Part of a small language model's weights.
Size: width 448, 7 heads of 64, MLP 1792 SiLU.
Architecture: biases, attention and MLP in parallel.
Each number is 200 + 30 x the weight over the matrix's rms, rounded and kept within 0 to 999. Layers, rows and columns count from 0.

# up: layer 6 MLP up, 1792x448, rms 0.0335, rows 109-161, columns 128-191
# down: layer 6 MLP down (transposed), 1792x448, rms 0.0335, rows 109-160, columns 128-191
up109,250,199,214,202,152,181,193,177,209,179,165,177,199,204,205,185,219,183,213,206,189,157,214,198,213,215,183,242,194,231,236,236,181,192,151,211,163,210,148,178,166,163,245,196,206,184,192,200,191,198,200,189,171,193,214,193,173,203,204,245,180,181,198,212
down109,162,247,203,215,208,214,236,239,160,179,201,181,191,187,198,235,195,213,165,190,211,205,164,182,180,254,195,170,180,180,199,145,239,243,256,223,221,196,252,199,220,200,187,214,241,196,199,216,166,160,148,200,172,165,218,185,206,192,178,160,211,192,206,192
up110,183,186,166,250,209,217,192,200,151,215,195,179,117,183,197,257,218,251,211,205,153,199,212,211,182,173,167,186,161,161,147,191,236,254,197,195,185,179,200,206,206,195,196,231,185,192,190,180,186,192,237,202,227,199,186,189,179,243,234,142,255,181,239,219
down110,191,188,217,214,210,150,190,204,213,183,153,207,254,227,234,165,156,141,189,191,270,196,207,149,231,215,251,201,253,210,214,223,202,147,207,184,183,156,162,173,209,180,202,159,177,172,241,212,222,188,214,195,200,202,242,165,187,174,143,203,188,208,197,168
up111,196,253,214,192,193,249,204,210,169,179,183,189,208,181,141,196,244,241,226,219,177,194,249,206,227,182,145,193,208,166,188,220,235,242,255,209,200,185,210,113,179,228,170,220,159,242,248,184,224,196,246,262,241,161,215,201,181,254,193,234,216,235,205,194
down111,208,161,178,201,195,152,206,185,199,220,223,189,209,233,221,223,157,174,174,155,218,178,150,210,180,196,216,172,197,244,221,160,184,158,150,188,205,200,194,227,221,213,223,176,210,166,191,172,239,177,179,158,168,219,158,192,180,169,206,167,230,195,207,217
up112,226,168,172,189,213,223,210,214,155,175,220,166,180,156,229,148,238,201,184,181,195,168,222,157,191,187,222,223,230,273,215,168,193,252,247,236,224,222,202,221,232,197,160,168,210,137,165,159,190,183,301,213,198,213,193,140,144,213,231,186,183,169,220,174
down112,164,250,221,202,139,175,217,204,204,238,192,169,232,225,217,228,179,230,213,207,234,225,156,184,182,189,206,162,184,169,155,208,237,218,172,232,167,167,210,267,198,208,217,273,180,236,278,155,208,214,223,241,140,174,174,208,200,170,175,268,222,177,137,209
up113,188,199,219,170,219,198,239,182,226,192,247,220,206,191,181,207,213,97,166,233,200,201,134,177,196,179,223,227,231,208,220,219,215,226,232,205,200,177,171,180,149,220,233,194,245,215,175,169,163,170,199,149,221,218,246,208,234,172,196,210,215,226,213,146
down113,206,191,169,239,211,169,199,232,207,225,187,177,236,169,215,198,203,226,218,165,215,221,257,242,223,222,172,169,192,187,147,146,193,218,206,188,207,236,184,238,217,234,192,222,194,187,207,161,237,257,236,251,251,124,153,197,185,214,166,156,192,202,168,226
up114,207,198,158,208,225,155,194,200,197,256,194,187,202,224,214,203,191,158,210,184,195,180,192,199,165,195,180,198,267,228,227,200,209,141,212,208,199,204,160,140,211,207,178,201,129,186,206,193,174,187,215,199,230,164,187,172,184,229,224,268,161,235,278,171
down114,190,185,206,191,214,215,169,168,223,179,199,207,265,214,204,190,193,172,200,209,203,178,176,217,215,203,246,269,226,189,220,259,130,214,173,172,223,232,161,194,206,187,213,118,215,227,234,237,230,171,194,190,181,238,215,193,226,163,252,133,224,178,178,225
up115,185,255,296,181,175,189,177,221,201,202,260,211,159,189,152,206,219,207,198,211,188,214,174,185,227,258,232,161,154,171,188,194,201,200,184,184,212,201,216,166,231,228,183,183,252,283,170,147,212,135,244,216,137,157,135,206,194,215,247,173,230,200,225,171
down115,220,131,178,253,240,196,214,172,183,206,160,184,251,202,198,191,174,166,185,241,209,193,208,190,129,134,163,210,182,230,182,180,220,232,209,220,205,150,240,193,164,199,173,175,178,166,218,239,200,192,207,210,218,173,277,194,204,189,149,182,175,208,188,216
up116,218,204,207,281,213,194,192,160,200,255,183,215,207,216,239,205,116,200,233,250,196,261,129,204,186,213,223,196,178,127,242,208,195,185,158,250,175,194,217,251,195,198,203,177,195,214,253,213,213,204,192,100,198,221,124,229,180,135,180,161,207,153,178,160
down116,160,183,149,218,200,209,240,195,178,167,190,161,156,217,185,201,229,164,116,156,212,260,209,183,177,236,157,187,182,239,199,212,258,204,232,172,236,206,164,173,226,200,200,203,194,178,225,200,217,214,188,239,195,188,218,183,200,162,260,251,158,247,239,227
up117,163,204,261,207,220,225,216,196,205,168,238,204,193,202,214,211,203,171,174,199,226,222,177,190,199,151,190,212,188,201,202,186,169,167,224,199,197,190,201,161,179,205,229,261,203,206,198,222,206,155,222,267,191,198,205,212,251,252,255,216,238,173,177,182
down117,218,184,153,210,187,183,183,221,188,230,173,235,221,201,212,125,209,217,178,189,211,169,183,206,253,215,178,190,226,196,189,212,232,201,170,265,201,151,170,232,197,152,186,150,228,171,224,182,211,202,223,146,216,234,210,181,146,179,165,186,140,221,236,200
up118,181,204,209,171,198,201,219,211,196,191,172,264,212,236,186,233,194,221,191,216,182,254,179,177,195,185,236,194,199,150,217,216,202,194,216,172,218,199,220,211,220,176,189,194,200,219,183,214,228,169,217,204,220,226,182,205,221,179,180,206,220,174,196,189
down118,201,166,186,199,193,184,190,200,210,203,209,168,192,160,185,205,222,233,188,195,194,133,172,210,232,225,165,178,201,232,156,213,223,182,189,222,168,171,188,221,137,191,226,220,191,204,246,175,215,188,166,189,189,197,229,199,191,243,240,178,223,188,201,150
up119,247,184,243,195,221,177,174,215,199,189,231,203,186,241,254,192,245,235,209,162,247,140,182,241,148,236,214,231,198,190,175,210,267,184,219,152,194,185,193,223,236,234,264,182,177,201,207,181,232,201,229,231,217,190,212,228,259,208,211,146,255,217,239,195
down119,182,238,211,163,205,214,189,182,184,225,180,179,248,172,152,173,167,197,163,234,211,252,213,199,235,169,183,144,234,158,251,194,139,242,214,243,222,251,194,184,204,177,187,215,232,177,195,227,203,205,167,152,193,215,216,184,218,180,197,220,193,182,180,225
up120,229,166,186,203,177,192,216,204,200,155,139,217,226,193,171,211,253,198,221,227,193,188,231,178,232,216,214,204,176,209,202,178,179,211,212,201,197,189,200,225,209,199,204,167,202,188,230,185,175,178,213,178,144,159,146,205,169,212,195,206,171,181,213,170
down120,202,131,168,160,213,232,214,236,234,225,188,182,199,162,193,232,215,212,169,212,223,204,198,223,155,190,170,194,202,212,184,192,182,167,221,161,226,202,212,132,218,228,164,204,178,200,135,184,186,203,183,214,217,184,207,223,181,163,212,182,179,191,183,178
up121,148,202,227,226,210,204,189,194,165,208,202,247,173,227,232,199,166,187,270,224,189,268,197,161,224,167,233,168,214,149,162,193,201,195,239,206,187,205,227,227,189,189,247,234,193,163,256,188,243,179,245,189,207,192,237,226,173,177,153,215,178,217,216,176
down121,229,193,179,207,163,205,183,210,202,149,210,157,160,236,199,183,232,221,183,230,165,158,204,217,168,218,173,207,167,237,211,215,223,240,181,225,183,174,160,217,202,212,190,209,199,223,168,177,177,259,147,201,201,190,131,177,205,192,199,174,215,228,163,176
up122,194,236,253,218,265,184,181,201,277,229,225,154,202,220,177,192,184,175,192,229,171,200,218,185,251,202,188,238,179,215,183,249,159,172,197,171,308,271,200,170,229,179,182,205,206,200,201,200,181,209,208,189,172,193,153,247,222,185,221,160,230,131,199,186
down122,233,234,158,209,104,161,215,192,215,213,167,219,199,145,194,226,194,143,240,249,177,260,151,207,202,213,252,176,148,188,164,144,252,192,212,180,140,132,196,196,155,209,172,196,228,252,180,171,180,241,169,236,235,206,190,180,213,235,174,193,133,215,184,223
up123,224,199,212,169,213,218,205,253,189,230,233,204,223,228,195,232,216,204,244,207,201,241,169,217,177,189,173,210,178,215,204,186,199,218,241,192,230,188,216,168,182,188,202,174,200,245,176,202,246,174,227,166,194,206,150,109,208,180,179,262,199,240,212,177
down123,224,213,177,182,206,190,208,156,178,216,150,222,223,208,170,253,211,212,178,169,212,160,171,225,203,187,237,210,186,188,187,234,184,186,193,215,169,265,183,212,178,208,160,191,176,219,222,182,159,203,150,258,151,217,212,273,186,223,234,161,196,177,176,208
up124,245,182,183,276,170,197,219,151,193,201,209,178,188,213,219,177,224,189,216,213,209,165,166,257,178,165,228,227,168,199,222,197,180,196,266,240,195,162,159,219,207,173,217,192,223,233,190,154,173,232,168,188,188,198,180,202,199,220,246,152,284,200,219,264
down124,180,167,174,217,210,236,219,146,138,244,217,236,200,195,225,201,189,202,185,215,187,258,195,206,166,210,185,194,218,178,178,216,156,177,156,194,182,225,255,151,138,215,182,194,171,247,234,187,163,199,219,249,157,191,224,194,221,243,213,191,232,166,264,191
up125,229,197,206,174,202,166,233,174,209,130,223,229,232,134,194,218,220,209,195,180,191,180,189,185,187,222,205,189,235,213,237,179,161,213,188,220,169,208,239,200,154,199,185,220,198,185,213,207,200,188,210,250,218,174,221,230,176,274,238,147,177,204,237,220
down125,156,221,190,195,190,242,159,184,266,283,198,175,190,221,187,189,158,262,231,206,177,246,201,220,201,159,250,165,212,188,191,202,192,135,268,170,199,236,211,164,210,191,189,179,174,185,205,208,229,199,189,225,189,199,174,186,218,247,168,283,177,208,219,158
up126,182,179,204,189,183,208,193,230,160,180,138,149,235,153,239,157,183,194,189,130,270,199,231,163,226,223,176,162,215,186,231,174,218,226,224,183,222,190,165,221,175,162,201,217,218,222,223,205,196,116,142,229,213,199,236,195,226,213,186,214,198,168,229,182
down126,194,213,186,226,203,207,197,144,162,252,217,208,165,262,195,250,211,197,197,209,208,192,247,177,197,229,214,161,157,199,113,202,211,176,185,176,149,225,195,214,214,225,207,200,170,222,141,234,212,243,175,153,181,178,171,214,157,187,250,208,180,202,170,179
up127,203,274,206,197,229,238,176,120,215,227,181,281,205,191,196,199,152,173,207,184,189,267,182,254,193,195,165,156,154,186,221,193,242,175,235,155,225,153,217,210,227,197,212,177,205,175,219,219,201,171,200,201,240,222,191,219,180,209,213,201,195,184,223,195
down127,180,198,201,206,156,140,156,275,210,217,242,155,195,211,233,173,219,247,122,250,189,207,200,149,192,220,207,243,222,230,159,166,132,223,179,197,218,164,245,232,187,223,180,206,209,192,246,208,200,192,236,205,195,237,168,168,181,201,173,209,211,204,231,164
up128,239,181,236,261,228,266,182,232,193,199,202,227,230,216,265,197,188,145,185,217,245,212,178,222,244,244,220,208,239,199,218,244,234,184,220,211,216,180,214,172,159,187,187,192,229,206,228,167,265,187,182,217,174,177,190,226,203,203,159,159,174,180,195,123
down128,209,233,195,144,215,242,182,161,220,201,181,152,201,150,191,192,232,212,199,181,211,193,188,188,215,185,151,183,218,215,196,196,209,229,206,131,206,180,180,187,200,235,173,193,240,294,235,267,172,202,172,245,197,172,218,180,268,161,173,183,158,255,165,209
up129,182,216,181,125,143,218,175,189,262,173,251,215,237,142,171,258,225,205,219,243,164,163,166,160,147,213,242,179,223,188,169,212,178,201,162,245,218,196,188,171,244,225,94,278,199,231,267,254,266,130,197,228,201,218,152,174,203,193,283,219,180,288,176,161
down129,223,171,206,178,162,160,141,208,247,225,177,171,191,241,159,279,237,117,217,205,201,164,169,191,232,194,211,206,185,210,184,234,251,235,181,145,184,170,174,143,210,189,282,238,250,187,253,226,174,280,174,235,221,196,194,218,169,196,237,212,193,208,209,216
up130,216,174,229,152,255,203,140,190,189,214,112,191,148,179,256,172,228,146,196,148,163,203,211,177,209,145,213,202,244,204,212,217,159,159,168,221,186,242,198,183,175,230,224,190,185,230,213,235,191,156,175,195,196,245,189,194,178,222,190,155,199,178,190,157
down130,171,241,234,192,200,199,242,163,177,140,217,234,238,216,231,216,201,252,248,208,193,185,164,171,219,221,166,212,171,199,197,183,217,223,195,189,250,240,160,189,179,164,260,273,154,224,205,210,207,249,141,200,217,196,181,232,239,223,127,195,207,237,198,232
up131,267,210,209,194,133,236,196,222,229,175,227,207,156,239,190,184,188,198,163,230,200,192,185,215,223,215,226,226,213,221,185,229,206,226,155,191,173,243,204,214,194,168,178,191,213,233,212,203,252,173,228,244,169,230,134,207,245,225,225,159,200,168,198,153
down131,180,234,155,197,213,185,178,148,195,228,196,171,193,187,190,204,183,180,227,204,128,254,191,211,212,182,178,179,175,201,240,217,192,230,124,165,282,134,164,213,218,228,212,185,231,209,225,192,205,210,200,158,240,240,201,176,198,156,234,206,221,190,210,188
up132,247,247,152,228,153,162,176,227,284,175,228,222,188,178,146,227,162,182,210,156,178,259,226,235,229,198,209,262,193,168,219,208,145,163,174,216,163,193,222,153,222,207,125,189,178,210,124,184,213,219,237,206,206,221,222,174,162,216,208,164,160,166,218,231
down132,240,198,206,168,174,208,204,145,170,145,119,202,224,199,219,250,178,186,178,139,273,154,188,209,255,293,202,185,187,181,148,206,251,170,104,190,272,201,124,238,268,231,280,195,197,142,210,239,187,188,174,142,225,189,196,227,245,188,246,144,149,90,224,217
up133,175,185,208,264,201,221,215,201,249,145,275,199,219,207,193,202,236,239,160,231,190,190,169,233,165,234,220,222,194,181,218,213,237,235,173,206,177,246,247,151,250,202,173,136,284,202,156,258,199,206,330,171,241,245,136,204,175,161,194,216,214,203,190,162
down133,201,205,219,214,179,246,199,136,235,213,172,192,121,178,210,185,207,194,232,173,191,214,268,214,197,190,218,216,130,205,198,174,216,207,246,246,202,210,129,171,233,220,162,200,246,283,189,228,181,209,196,154,226,136,239,188,143,217,144,185,235,204,280,234
up134,177,217,211,194,227,235,219,207,220,223,227,155,245,158,240,151,232,260,196,180,176,251,204,187,281,161,216,180,213,171,200,212,206,198,187,238,215,220,234,162,211,189,171,181,171,178,199,183,195,193,229,212,184,153,234,185,194,165,140,200,195,201,215,226
down134,164,185,134,258,240,172,202,212,154,195,177,231,189,238,174,220,150,102,188,233,233,131,220,164,159,234,172,230,170,224,195,222,218,230,228,141,164,197,173,218,181,199,228,226,222,205,177,195,216,213,168,230,233,237,167,221,213,211,228,182,205,183,142,192
up135,199,256,191,210,182,241,207,178,181,217,213,166,211,135,220,206,124,158,165,179,149,157,237,198,185,206,214,190,185,178,238,226,212,209,165,221,168,159,193,187,192,165,208,211,213,159,221,224,155,207,240,221,176,216,253,164,232,168,200,194,207,259,173,268
down135,202,154,183,209,217,175,219,184,234,174,234,179,192,258,210,201,242,234,212,211,217,217,169,221,212,237,184,225,180,205,157,184,207,230,229,164,174,252,201,227,190,234,173,222,228,239,145,153,247,157,176,174,247,188,136,239,161,220,198,227,205,119,216,163
up136,203,166,220,239,182,203,180,155,187,221,221,169,177,192,186,241,249,245,228,223,264,182,212,236,170,190,257,166,196,212,166,187,211,184,218,181,203,182,220,174,201,164,153,211,201,193,180,256,286,192,213,184,246,164,201,159,194,216,209,221,230,197,200,209
down136,236,180,286,200,197,300,190,236,219,248,136,209,175,206,190,236,195,228,215,222,148,196,294,192,199,203,226,190,146,230,200,212,211,208,208,197,187,223,196,249,154,191,217,191,195,226,226,187,201,199,192,213,198,247,213,185,217,205,183,174,158,268,182,227
up137,218,199,241,182,261,162,230,197,185,228,201,188,171,211,209,187,159,147,211,163,243,217,185,169,157,237,166,189,204,170,226,226,222,230,210,201,212,220,222,176,197,192,175,249,242,179,163,175,178,193,161,272,187,161,178,190,203,254,148,205,207,188,180,225
down137,174,194,182,226,210,214,222,197,241,174,203,224,252,197,155,230,237,214,194,251,192,206,161,283,219,194,240,212,175,153,183,204,237,88,236,218,194,222,167,213,178,236,207,186,165,184,236,175,152,227,168,183,216,236,206,182,181,190,193,194,202,227,164,175
up138,162,233,235,219,143,96,185,121,192,218,139,185,179,238,228,241,149,174,186,199,222,224,169,179,98,200,178,178,213,215,234,195,256,210,190,189,189,158,161,189,191,197,215,193,233,186,227,214,235,222,172,183,141,181,222,166,185,182,204,205,172,174,223,146
down138,162,185,242,228,270,244,216,208,208,171,259,201,221,168,186,198,206,222,237,183,200,175,209,237,213,166,230,205,148,176,227,153,225,177,191,134,227,209,234,207,189,190,205,167,181,198,168,203,215,199,247,197,210,231,168,208,218,175,185,239,247,173,199,225
up139,213,223,232,269,201,211,178,180,162,207,225,164,194,217,178,222,186,238,218,202,177,271,200,189,178,173,169,208,182,208,211,162,229,240,242,220,183,144,217,249,214,147,200,211,195,169,242,173,177,211,211,214,207,211,144,196,152,191,194,176,217,194,206,181
down139,166,167,174,150,232,148,225,190,213,215,189,223,181,174,234,183,163,164,186,177,172,168,180,207,222,192,221,178,183,142,189,214,174,167,206,161,148,269,193,171,204,238,227,197,210,225,152,232,223,231,233,200,179,181,225,231,218,218,195,208,203,224,227,242
up140,184,177,243,212,223,226,238,166,253,227,196,243,202,254,196,171,200,162,201,207,218,199,199,202,211,227,213,229,172,157,218,193,199,247,193,220,154,200,173,208,170,217,199,214,222,188,233,171,253,224,191,188,185,191,175,204,242,159,247,197,243,218,221,136
down140,193,171,195,225,180,275,165,192,169,243,155,231,247,241,199,205,168,217,163,224,197,236,277,210,187,183,212,173,242,220,190,154,143,186,223,215,213,181,232,126,180,242,189,192,220,233,215,228,165,152,225,195,233,233,199,225,144,172,207,177,124,250,204,234
up141,188,181,161,218,193,207,215,159,216,174,127,167,188,181,172,256,230,218,224,226,222,248,163,193,134,206,188,200,161,234,230,195,197,235,264,229,194,219,191,197,181,197,199,186,152,227,195,243,194,192,221,195,191,167,183,235,218,215,172,199,207,162,219,227
down141,210,243,220,174,208,209,159,168,260,203,223,189,206,227,230,160,191,196,220,198,185,172,214,185,298,185,150,188,198,172,181,191,171,218,111,228,210,154,229,161,221,127,218,157,213,241,248,187,244,220,177,218,246,218,196,132,205,210,222,181,165,216,225,166
up142,176,215,172,198,225,169,182,234,189,217,153,176,182,225,196,156,253,170,223,198,194,174,191,161,171,180,209,168,197,227,189,194,232,218,141,218,203,186,132,170,230,242,199,209,201,193,232,220,214,218,220,210,216,189,177,185,200,165,187,246,167,189,196,195
down142,180,231,216,196,214,206,232,206,179,186,231,219,234,170,200,241,148,233,152,218,219,216,208,215,226,225,202,210,189,213,209,205,160,162,243,207,203,205,264,215,194,179,219,184,200,214,183,196,195,185,189,203,169,227,192,211,183,220,215,174,200,211,193,221
up143,228,244,185,176,172,209,173,213,183,166,201,192,184,187,167,212,235,211,250,229,179,131,179,220,223,216,199,164,206,187,185,218,177,153,207,217,188,184,151,232,154,208,234,181,204,230,242,274,234,154,243,208,232,205,137,207,205,228,226,168,187,184,213,160
down143,159,221,156,215,142,170,208,163,166,146,219,214,231,189,204,218,194,224,158,162,205,192,183,184,189,192,157,223,150,157,201,176,216,228,200,201,199,206,189,177,171,185,236,219,175,201,198,151,130,209,202,169,238,203,221,229,180,229,136,230,175,213,213,170
up144,195,191,242,204,170,228,205,181,176,234,252,291,183,160,195,258,219,245,215,236,232,213,218,194,179,216,190,217,182,159,210,204,206,206,188,241,200,215,201,170,179,199,176,194,201,226,199,216,219,198,228,196,230,206,207,156,198,211,206,227,199,185,213,157
down144,254,200,148,209,208,166,178,214,197,183,160,170,240,194,184,204,146,195,184,160,208,201,168,187,198,164,198,176,200,177,178,195,196,145,204,159,188,216,226,202,266,181,196,196,246,212,141,202,223,200,211,202,201,164,212,195,183,200,130,157,175,169,203,182
up145,254,207,164,238,201,136,226,208,226,210,150,185,180,138,171,224,222,185,184,206,179,223,189,212,179,217,167,205,213,240,202,208,194,265,188,201,200,191,276,158,199,192,234,231,223,206,202,217,230,180,159,206,210,148,201,193,224,82,196,208,170,217,171,208
down145,215,223,250,228,207,204,205,213,151,203,156,216,219,212,228,184,201,206,193,209,212,188,220,191,228,218,233,192,203,174,183,178,194,154,172,176,211,238,159,200,157,212,184,187,178,192,258,170,170,226,243,227,166,213,207,183,204,241,218,121,229,216,246,202
up146,239,163,240,168,205,207,218,239,164,194,216,177,170,242,278,214,199,152,200,207,283,136,224,169,137,241,207,258,231,269,228,226,92,224,203,208,147,263,253,199,176,175,179,156,177,263,217,200,140,194,232,146,253,206,119,246,115,165,305,215,240,158,179,148
down146,168,218,202,212,202,168,140,212,188,190,237,198,214,229,241,195,149,202,189,180,230,158,171,191,146,232,156,191,285,171,212,180,261,135,214,126,222,207,153,191,181,216,247,232,195,136,212,167,233,198,168,190,213,226,158,169,143,224,230,192,201,267,195,207
up147,202,185,230,193,170,213,198,224,266,227,188,168,178,171,247,195,152,170,244,209,227,206,169,225,156,237,232,193,203,174,209,201,191,198,210,189,194,225,223,200,248,236,173,206,170,214,198,215,211,206,172,171,213,217,212,194,180,196,176,201,212,188,177,185
down147,207,188,236,226,229,229,203,234,125,199,171,218,175,217,163,183,229,207,159,206,201,242,207,188,179,150,218,201,197,252,168,204,223,176,195,218,236,175,240,181,173,118,227,207,234,171,221,241,206,216,204,227,162,219,190,168,200,184,240,178,171,222,230,209
up148,204,261,222,165,263,202,226,198,218,131,216,221,193,205,161,191,261,198,214,176,212,164,188,190,217,221,187,213,180,181,184,140,165,244,172,223,244,154,141,137,215,191,191,172,229,250,226,185,207,156,234,201,177,199,222,243,211,264,204,201,208,233,170,164
down148,153,195,196,271,207,177,150,204,212,216,223,227,201,203,198,217,157,177,193,210,226,159,232,147,176,207,236,175,206,200,237,189,153,225,161,176,177,149,166,187,212,197,192,208,160,154,190,150,177,146,196,180,210,168,257,181,192,194,210,202,200,250,219,203
up149,199,218,231,204,189,204,226,184,205,176,260,243,242,188,207,185,131,267,238,194,183,202,205,217,198,194,151,215,183,204,196,220,178,205,226,236,175,169,236,217,192,205,200,234,191,193,205,173,200,202,150,237,206,228,214,189,201,284,141,226,202,208,235,196
down149,178,213,217,238,236,175,188,227,196,192,160,171,187,182,190,247,235,171,156,160,230,216,220,201,166,237,240,220,218,205,221,217,222,182,137,177,197,212,185,196,147,270,195,189,192,251,199,225,219,180,265,187,180,182,203,199,201,109,255,199,227,174,125,222
up150,231,191,198,260,236,193,212,181,245,200,137,218,219,183,201,152,215,186,195,220,176,256,202,267,255,205,293,195,204,156,180,189,161,181,166,158,200,140,213,233,197,116,211,198,208,182,245,172,211,228,186,172,231,191,203,204,206,174,181,226,236,181,141,229
down150,167,219,201,197,178,235,200,174,218,156,270,130,164,156,237,182,221,265,175,190,240,209,189,124,179,213,232,241,208,212,257,222,255,193,225,196,182,217,286,230,229,272,242,175,188,288,167,186,214,231,245,193,208,188,132,268,210,240,178,214,254,185,187,173
up151,223,189,185,181,237,193,223,201,230,202,190,239,188,258,154,226,181,146,217,225,228,213,170,199,220,208,257,188,222,172,261,166,206,218,217,222,229,203,174,175,204,208,174,171,214,167,204,203,192,239,242,156,243,195,192,230,179,181,159,218,222,206,227,165
down151,187,173,198,216,138,221,173,223,209,203,228,169,246,223,245,171,169,310,156,187,166,207,175,239,208,193,164,162,177,156,187,153,174,172,205,226,164,201,205,120,278,158,267,183,216,216,225,196,233,204,216,248,159,163,223,157,216,181,217,213,144,169,205,228
up152,190,144,201,211,194,211,211,190,200,229,228,243,196,259,217,213,209,149,238,221,234,249,146,189,220,211,188,175,157,199,143,139,228,142,238,186,138,148,242,297,227,202,238,210,194,158,150,197,161,273,222,193,205,200,230,176,190,206,243,157,181,186,239,172
down152,158,242,170,167,162,148,189,230,209,225,149,259,241,209,217,142,227,159,139,191,263,187,264,196,233,156,196,202,217,160,187,131,226,179,243,173,189,202,162,211,145,189,193,191,179,204,225,184,234,223,191,186,251,168,178,228,170,130,193,196,190,289,188,237
up153,213,185,233,202,244,235,184,168,206,213,134,206,166,183,150,183,179,169,146,250,127,214,210,194,207,193,143,185,151,254,217,125,175,286,193,223,220,190,236,138,188,171,202,148,186,163,167,170,279,206,184,158,166,180,173,191,157,153,237,222,180,198,197,168
down153,178,175,189,196,191,186,166,227,179,137,193,208,215,206,163,187,205,217,187,165,213,145,173,241,253,168,192,230,193,174,206,235,212,198,185,173,184,173,207,158,193,246,157,157,204,178,191,199,192,230,221,185,192,176,164,220,182,214,181,200,224,172,183,121
up154,197,222,158,233,243,194,217,240,199,204,188,198,168,221,210,173,210,192,143,189,197,220,226,203,199,177,203,144,198,177,181,254,215,183,207,198,181,197,210,192,202,192,167,190,192,180,211,183,197,215,219,210,238,197,241,243,208,220,211,182,184,173,167,236
down154,188,183,211,169,160,218,202,188,193,209,206,167,230,212,202,220,178,212,228,207,221,157,192,204,219,234,165,227,189,241,198,188,208,212,172,187,209,208,196,208,213,183,207,205,224,228,202,244,173,178,144,212,157,195,189,152,204,191,239,175,200,202,199,209
up155,212,224,149,242,230,210,176,174,213,237,162,211,221,206,243,179,218,191,251,202,222,164,241,192,203,170,154,140,223,238,197,198,182,201,171,194,218,200,209,207,199,147,129,217,217,152,164,195,196,161,181,184,168,191,205,174,194,231,220,181,181,213,195,172
down155,212,226,233,203,172,192,163,238,170,242,269,178,212,203,193,250,196,169,189,175,185,135,174,215,111,150,197,210,163,222,246,207,213,242,229,262,143,240,184,150,211,292,191,236,180,204,177,158,167,234,230,165,211,204,199,221,187,233,281,163,283,197,178,239
up156,163,169,248,220,214,210,193,235,206,178,225,202,184,199,199,167,225,222,163,203,207,226,241,145,192,195,194,202,219,155,200,214,163,176,205,185,209,195,183,151,213,269,232,201,191,177,250,172,175,192,195,213,182,166,237,147,210,184,192,191,180,197,160,175
down156,198,250,180,184,156,209,229,138,212,178,251,186,216,180,184,203,190,189,157,188,159,160,197,212,184,179,183,232,205,203,202,217,200,200,188,215,234,208,244,198,225,167,225,193,190,255,119,250,181,229,221,221,209,232,189,208,234,175,140,166,164,239,220,236
up157,216,223,203,206,176,222,175,202,225,169,163,276,208,235,148,190,166,178,189,247,217,167,235,190,220,182,223,175,236,168,252,177,175,212,166,225,191,165,241,174,177,234,204,209,248,227,175,213,189,213,262,245,207,229,149,194,209,214,161,182,190,219,182,199
down157,172,141,196,154,229,199,188,265,171,192,225,219,136,160,210,220,210,208,209,224,186,188,158,234,189,233,160,233,166,192,180,184,175,169,184,149,245,218,119,233,194,201,174,208,186,159,274,190,241,259,164,168,202,223,221,209,116,150,264,215,174,278,237,159
up158,220,215,180,157,236,209,231,232,186,205,163,219,225,165,159,231,191,205,194,183,152,241,207,201,196,148,258,219,214,229,185,198,193,211,196,242,231,216,209,245,220,194,158,163,241,204,172,187,187,197,212,265,214,148,224,192,141,163,207,212,173,208,244,214
down158,192,239,200,258,130,196,206,178,207,209,226,203,193,232,241,190,206,176,188,230,206,199,180,244,228,234,137,216,167,174,193,200,173,211,214,195,191,195,203,201,214,210,232,230,160,163,183,192,237,183,216,157,226,233,169,234,272,238,159,178,192,232,132,205
up159,278,165,238,171,200,162,202,146,183,114,197,214,210,242,174,253,249,238,231,253,232,175,217,199,132,196,187,193,142,158,211,172,212,216,208,239,172,154,230,173,186,157,214,157,188,189,217,237,208,228,225,191,235,255,198,193,224,186,214,218,182,180,234,165
down159,164,192,175,243,196,237,179,271,180,258,186,221,160,209,211,196,200,146,179,172,190,160,181,181,196,200,192,233,217,243,218,169,198,178,219,150,225,225,164,277,233,229,187,237,192,241,231,183,242,158,212,179,185,171,159,201,170,197,202,148,214,144,224,228
up160,212,214,162,177,164,217,209,225,163,150,161,186,210,168,157,202,234,188,227,177,221,287,206,186,204,171,130,207,165,179,218,231,161,226,199,189,207,169,174,202,176,239,185,165,198,222,184,222,198,206,229,261,168,182,229,224,221,182,224,193,195,208,150,247
down160,168,208,229,200,170,203,203,225,206,208,202,191,212,234,230,211,266,211,184,205,178,148,201,219,203,258,283,206,219,203,226,211,243,196,201,249,177,186,200,202,170,197,225,188,174,210,301,232,178,202,242,174,245,209,178,156,221,234,210,187,163,240,217,264
up161,215,218,219,182,217,216,212,218,155,265,222,189,160,203,181,193,205,173,173,211,183,183,219,218,266,237,150,194,166,165,174,192,244,224,183,165,176,197,184,196,166,159,217,162,172,176,211,207,170,233,203,191,259,174,209,231,187,228,202,222,171,236,191,214